config.toml
num_hidden_layers = 14
num_key_value_heads = 1
head_dim = 64
hidden_act = "swiglu"
norm = "layernorm"
positions = "rope"
rope_theta = 10000.0
init_std_down = 0.0
learning_rate = 0.000648
lr_head = 0.00388
dataset = "wikipedia_en"
Each number is 500 + 50 x the weight over its row's rms, rounded and kept within 0 to 999. Layers, rows and columns count from 0. Numbers have three digits each. The size before them is the row's rms in percent of the matrix's.

# layer 3 MLP up, 640x160, rms 0.0906, rows 306-319, columns 0-159
096:489487452528492449450560484587477463508491511461435502521478485584503430427535527471514499454409443580546573505547465544539493506446525558549464465447416541581614468528436452498517507528440437524551548513470442549450533544451456509547443557380504533496375432471483454422537537545518561398543508562429603409447551481479441475412587590564601489400541493465481463482536421471576488442520507494558521520482464491567492529476401477538536531444535455470407505527460492498489571504516513
090:451497446482465409479557485505542478463461530521462493430550573485469431463507448567497509386477507501507455497413474490491518562504502508520487506464520521533529510421454530446530534527498526378501521486473476341437509557461473572489523471521574536514621524429516410544457482486566491532487410443458487454495532583506501624471561573592474430506578501447520478492534437486571561529456510468478500457481417524432595512538542600458552592599412486470542403525582551584472510441483508
064:478556472556512544427512564481523482506576418510493558417460441499571519512462538513456486537464438509555507512556524513408470461561493423502515531614567464499526491528540602542514482504451443410562475532548499559602564508523540546550500518500489572502473514436508563511455403509573517416471520415586416555478510456471568517474498497405519423431529589527433396555511431573512515527462600498465472465497415444516438443425541440513554452528453542546412513543495495492465650544480497
093:415584478513451512517549487403483528478545464446477567518471485451511510534410562449584585487601484458527495436546463492399453485518544513512405487384589538494394508504518498456559478501515553462427601604536541546474484527499504542586446433439491451521421523491540533519484603516567492529559450458433434426502433446488439440558458446447460491501482487452465535606549540519534576534582529528534412468538525594475464535532504472547494560472416514491485530548514454443493416428465461
101:439479524587498448493512534543485560511536490589545555504436550604512586520520517535469404483510488610535510564531514421486472530474520476518386515476467495406504452469546515466512534498549530505465567553509475502502545547468466455548533582526565531504519459302509426470530607489420425519600518522554495463536409525590517489528524519573550571518460505577522485544361441432489546433510506458503457529435466438531476457563494545490499558443438484486566418510423463523462433528449499
104:493526549567423518433523432504527461552522466515408565488495592523522543515560485458463497485598492506502557449488505468426445459466497494546466505472512485516483479496562477532519394544575551529547516468506492415530467499511467561505591538576461544557504518491505510469522557418504446480458476453533546471529538513470447542489430471526445506573484491555444498592521542516522438360523478593467458433645482503364484530536495611625516447430452497464506594487511409637476541424485426
090:509637498496491552498494585552505546548537553520493454552558522456489570467510465432583451545556529464506447535470500489433455529538545537479426406588546576447540601494438391466471552542435466493424500497475457488566591488514543499464488470619496456451410486549564509533659440465458488455474460483513448399482552509422464464471435493498477430543488578467524494468575500538476588473462477566523417443521507545492483530523499485552482549498519588439495437395497461525412464553449467
097:485519362491458534394446511470488514531506528510493544529419459441499496477523442389492564549584486524416504443495529370424462545523571522554538518476504576478468514543465482508562507481463468505457467472398560463475423626566562488488461476475443463533502435460546553495470553528546520491506482632493634469524420521407479517534588424520547479424448547506525505535443550520450548459562477547461548414496584523563586479483555469483521536450496537468501491535416496467480512461623503
103:455493468606480418509495497563529517462458594461553524317458446447509485519625530447494486472466514504524496520450528417468469590544509558461479522436543503427456524450534531499515576478434478447446521568438512491481489509549521474501417582446510393528471524470583437531511516386570478553490444515414600537485489520522457509535531458582520498485602432485570511494441576490416540472607465505520453527563496503445440550474475554509550479439501535598489440446533416499488541437462541
104:465435426425433504457521460560495560510487542525590546504517484548520453534533483414507501410463537520546512471540564442589497453455465467535527522486462613559508601582451510483470557484519569401527344512473613442576406501528426591581510498517535463499463541505498451546500459463371430530492469496430449458487484567472565533486551574549527500525449472516529582486481565581441495439502422429462566451535494494436472565523480521474534548417453516499482478459497462457486532405570497
111:519404494462528496475534509462432476507534516574393469514524502462535463452481482443479512521511554428495519488422367504512430479540422460570476503530476549512420534478497446521541583472529579633533553521589493472531513492595509377534432537555477554501531542401422473440595508571524453509549586550462509451621503536572531446494480501484483509533405483494383554439530464486448459491463474476488563547542469484501575437441463591526482436382524596510446506521476488477551461529467502
094:434493462546499556431463485470500446481468523480480488483579533498504498501540484477463514501495547405483469533441484495397531493526557460428480444476540525527523500498621423531558463437601519517445545479540501409563465567452563634527556490495455543508515522555540473635414491473534422481489533519585479488509543458542511566467525473522459589448568458531511538493497404389518487537484495545386547524558464529518556480508513396396552436477636554483485481491445491528392492626483472
089:506564541443517522506512549560439520433580594471442548521595532474435470505422501509552438501465560496476524571492556523482505473518369434549474509498474492491562566492504430490513531429529498477442662451487529529547490531503523536501468478470461455448335447457639542514423548504498454541496491524500544485512576405520493483395501490616552471579454507525496444558463516539522537468614497522485548548615522489480462384499442499490531494444565535507476483486504606536527435502497547
092:588484509496457605536525531500470527555556435490483416425424522406466439504505488488553541437540558506481595456499606464490450437414529565495554567507450545538486529566535457502521512432597540552508515513521507528493449484397430463493518531625474555465567466617435513428501471517476498453516516490525445406463493494485453472484437448544412514559433424560507636502500517624459424491431622522447500447435528486486513521508523475488498503598458561520480499478456499475580470492556539
# layer 3 MLP down (transposed), 640x160, rms 0.0842, rows 306-319, columns 0-159
101:511474416469462485424508454481539519582575575511526565504520525592576518402516574483445519465433532455535556485492479501537472467391444532441508555434394524574524544494497467502437515469485528445586537572448491579443482578408592503503446486468458463410487451468490483485493429574445475477578436537445576465528525444497457477578547468547472498420567502462509485544470466475586524511490504503524514480554479500552501540511500509415532542515498480716475532496561516548524556395589513
093:461561521541560529531499546463501507547511546502551509555475529446547399369528439509548454416429449459467451425529492433426553576543526493578482472514486538564563424489478469564439479487427485556525436245504575528568582446461515499525547559535458427464532556541464499457545468516523558540537479444485503466540557491429537482449575458534514513503447492467525515564478544534465548481436478469478555447583506550463499513510467454540383527488491475431519534544502543466530472532412432
072:506485481539449476565451514489527527549427514551543437512558553511440491486534427537490484557548402495481524497524392397504535511565576492481542491494458497459458474447478461471521514511440518518467553560523451465482500558496432459539530460519563528649400444493519448406514531520445566494535500596512548457521484520557475549537503537521484514515535461571471506567574524445542482548502542554449409528458475431547472450526488561514478494483571435244400452480562533445527541512564425
098:451576591477502561523410490502515449608457568570445496476507490526587499517541572492488465516501399483558471510500553470465482475490509521472506488513494495487499503447525536551502538523526602536493442296554421527468465561492435575507463555449483557542452457482528472443482522484442531517460504586544445510452437446566497499466461501541581455486552521480545499543502493472605519543437586502561548491506500524492481467462529451445488441472536463251457536542432470548478477537459427
103:452517491598483446583458440561503606444542486540563536525427573520512578481520496535551474428592630528471509472557543498365444569536475499540470558508450470469602505453535530521474469529581566501497584566519519460481524548409584394507509549460464537438511498445483507473543570435434496442563478523466474457544436519583505511488519482538507572523501481501496484524357504466477442439478512478433503591498397440485459442525510486488513552494515529396489446559436455473549430448435548
105:464500529550372502511488408432491441666490463512434538467544484569600617438494529450469534532535525446503557473539533440522425519415475422462452505494515495510509546417533536506577476536488522483533509557521534407542533448490504460522531494530456534486468506585516484461486493318479467475501480573492476475556469493494423599495416458470531507579440519526559503555512531524560408444511515460441543500583560490462558539513444544548565463379512522573500465412499498594510564494515498
094:481553499417511537555455474503447495446630485499549438482545485440519540517515509415609480550504548529524498581451479486449392458510525508477542417557519594508480503531443469487436514547496465555458527315522438473493536575531633531425482497546542548426460522531552466473595439500392543461532533399499498446477484556525469469483462480525546521490411527530493480484527481445427517435592603508474541425498486520439431503580453488576532521473522524454480521457512537466457534603451568
104:455487435542375478477503462488522484539460450541465509521522509482445523430471477451486595537506455510490428484530529443547475579499476480486558493494476525400532503606542483460499550443603437516474507528472521449492394583542506487508490506523375587562536461528535532466463550564437465506565530562518552458483499489454498441508556521511570511467483516560499489619491476483526516475516494505455513490468519456512628493566502488482549483425531423787491497537445466438464477460564497
104:502487477561570430519509427503481562544528508535520437376444564511445487436594463509512478552448558536487487511421520449422457638511465551479472493534530508436475458489565582497540526507522579515438551653509533493522475512431474453557501494518556500537468455480537428502391502526456469569595417463444573476533476488531441466460551501504556460513547431459535543504520587501530527485494559523562500567433515456462442577500482487464444459462551515736496487473529495501468462489463524
105:478501554434520585472453514500436481442512499548596474485501510455592455521473459403535476403446690488481554425529543480511479493429425549494497478418486554524536458572462521482474578533574582408543499370476494461549461579489534468532502511548472487490520559500510457533477481443429433518542500528388513510512488566493512523404525566584558503508501531551488561500426533614482486495471435534495430499417523410444474527512491532463561522515500468616503517502534492515500529426585397
107:513428492499596430412454445444528455486545474586431456503518506452494491467530479523486497421513543463493561544525456550529515503545454483499480535586441556499459501491489470468543539507555578552500519685553539492493477565520490398535488594529463626463481522418352489382550429540509447528528574590471495430598527528519495555479471473485518481490527496486417569506490514434453466493482482454498620480537462489476509457483502577455445417481552647463474503554469456519561497505529489
098:453412485484549537485532508461549352512482525447518504483559481516551530448545439466472473551522366472537416520459492568490475348500461501447548483510508451500568482458518540505512431491495518518463559583557562450459568534522463500502544492487493545443436481509474424600449493586518501474480501483498487538501529485433597564490500487496473595492472509500512453402570504463577550511511546524510512440552478503519581481401501456489487438497463655717556528473462497565443541486519491
094:502505519425510486482551552583513531440571525429463480505552442489593503417492508568510413531466506487403505518552469489618500497467496451526517457509500464474544481499559453530589574495453546474455608775496498474507489589468557527495415481471519503383387521473513500577501459465488451519476511522456526453501548451510514548506623492507469462518443478481477508451540424509473495563498532581561506480574499505423448463457493490529478500437522587549449497478454551555457480449495470
095:549441466464493568471556569502582502531522488488488482419458444450569516454535507501491424532525433457495511568536509493489441503475474369451558471449496450530545446424641546644405427552533563580511559525552470517495465461446512488527504456479456499323457551506505516494581498516514520498486598420479515421468443568486536541490466480595474493537461525459540460493532541463485529565576475511458527449517503486517505474474526398505482606507554531330450471495571509552471484516469495
# layer 3 MLP gate, 640x160, rms 0.0921, rows 307-319, columns 0-159
087:486541476453478478474549618482512421480589472460410478505442531483512422496476441534589482509548458573503497454470519567428549485447516549462536474517512647601520532492485537564503559465516560486494489441528405458576480471486563569459509490508500586389464430539520438521578457497432520472489528468634544495635497533554527552470571435514496544500505465563581559456441559452374534495476502465582490440535512535565398475406538503495437514448544529466497490494537523495521450525446446
062:521393541599475496480489537572437479551525533504503611637455537480438529516441621450443489495475545395465577480477485597495578520468497456519523443553468480472415457525483506479496544487536410422466531493549663521549495573524490520492491397463522582477489470476504484503433510473480502481512487482605468585436573457555431488496521490501574468434444527523474379413512532445480597540533570566505500484447476437484399504431475424498514452517480579458526530498539488496472472486462486
091:521496465553492416529560543516543444506477502462418537485538444446610419539535506408459460550441533449486437531500520507510573544502495442531549499518536466524555409432489494501519548583408469502481436532499470438502586534574488420498512516488463472538456566424545497553489536474420468413514481523559578624426554532503539586509536551481563509421453536484436428347462472504546444459487506506542499557448488457577372458541523512465509504542534526513449473412464547592460547595428453
102:439438479512446413391407497496551490433588432528496539466476520505506549516547543431515419478554536494500532492519534566449528510558498423519533546486464506483505511431530490448422424432495476578394593540513574516456484602442589421567444599566495641485548498499451458542490503466464483396514534483446505499557451630547579434445569512500486460461525543531467555506471475538563466514443551426486506451523436511527443546520463428497562575424488473487467539532480523492610442493480511
105:490497449467582467405522506464501454478516511380476547468480418460498489567498484548498578597468521542526594663471536524492559449498535631506612436462454476460507387517509478494475576497540467554531426511440526448466421529532530496563587603486518493525503481436557525482476390536537480537472527528525489494525513477478451433548523484506543458540497567497540377582507467538533530486512390555497490623479470490568511442460438454487517506505433458428464476554405550519529476534575479
091:536539489482472459562502469489487488506499510521414561473477391523527444549500530528460542474431417474505554512519447431489555550581487545447547530439451513604444481550546532515607539476537456539585445529465472530416506472545539551557508535479608479549521556405497493500445523428494384492519456503484552503457416514535474517488645581491550543421525386488384473566475494408522450456457561465494420499448452453601516495586501565494469425489500510528527564575461573573537470470556503
095:550497483438574509581488467582431451494586510539415496436415422446607450600527496497552410380532479478502501473510474469470446519555548466498517554520414489565506495398477555566463488530496483566476543487549431451540403480514605524541517496524584488458401459463469504522578463512530524563520467543561488505493509472483489438540428496539490404547431484503445610509547448520496545568475476519421562452610460516563506534414545474516507493524471489480455514483464647578456497567525513
103:525408589524542513556459458492423457548452476517447397587421515377512443568567503574575488437495603563492487510532524455457416460563506589446614517517599600416501472429511473440467443499538476509482561468508505492450520501525619532515601508492544537522543464477476450486532553417560486503558559501522545472467528527502524429525483455525435434527511498540462531463541388536484448413508429425462570464536500481591474487523462477465494535448505504502578500531518484424590452454558521
103:452379530521507527564528462423532440598501548450490420551409436445494504448473494436435522456521540502466628527504478486482519434466526418540539601573466522414524447495456521589438474502468534444461558510449552571537464504497423411530524449473516550554574429556481550463596543467524510454552545535449534427469510493476478449526479568503511530541403511498412457539577447428544545504515493432532481454554481490597611547452522435478449531476399561568466548535463571564468496525525488
114:530461500581559389471442400461493412465584374609542448407475467457526401427541532421487478459510570490495590559468489505547570466566477453501491583475587489470413390561436448502533474508557547548541524512502475511494478548525557500567463579566519546545506416429449447467498458501491477545583487573530517491548536445547544566402533471498512496541492543528473537519486458466516445484409423469507554503507487486467472513511445527491478563450474599482499447553502432494637471461525522
094:483470454491452459423482581485564460502529443509439542420508477426346556535479412528562486494496583436484508529524489455528519416537504480478435450576554589565538492470541500508531552380525509461422557522529570597545457531427515453509438508567509434512437532546464468507483485528457557521474411549627498425525462490439530427432434444497610430481480471602465519526538543495538472514585453509490622484481582422583500446434539535500436468451470554498500502500500457511524501487557470
090:475507537501452422498461489539489407421450495494420475590549470488430438477458554536520445424588442550504535500571526439471441535535511524457467531555449469585491569517567558541616558504489466506417571517459477631543474526554501607502481460538412549498471422406542566561460488433463490482548564508533513501554490420582512536421479507542568477417459514568501480524516492497499493440504559519509512475527510533588367448465437502483458453528602476561387488543518540550483415542531524
092:513531474450477504473552492581436526473456472478455427514513525552524505514494594557553504488424464575576518522505578477598511500407426558512529575501527553480480527512532416395585419577553435498532466440571412396524503516439552521413502498463517545483623538487478497499502516520561571585530481535521573489479435412481384518438470476546546505520457550540431546460541509425481471522488574512474518464542470509528625449487472418477499551592460573506607549482390533469454468492509504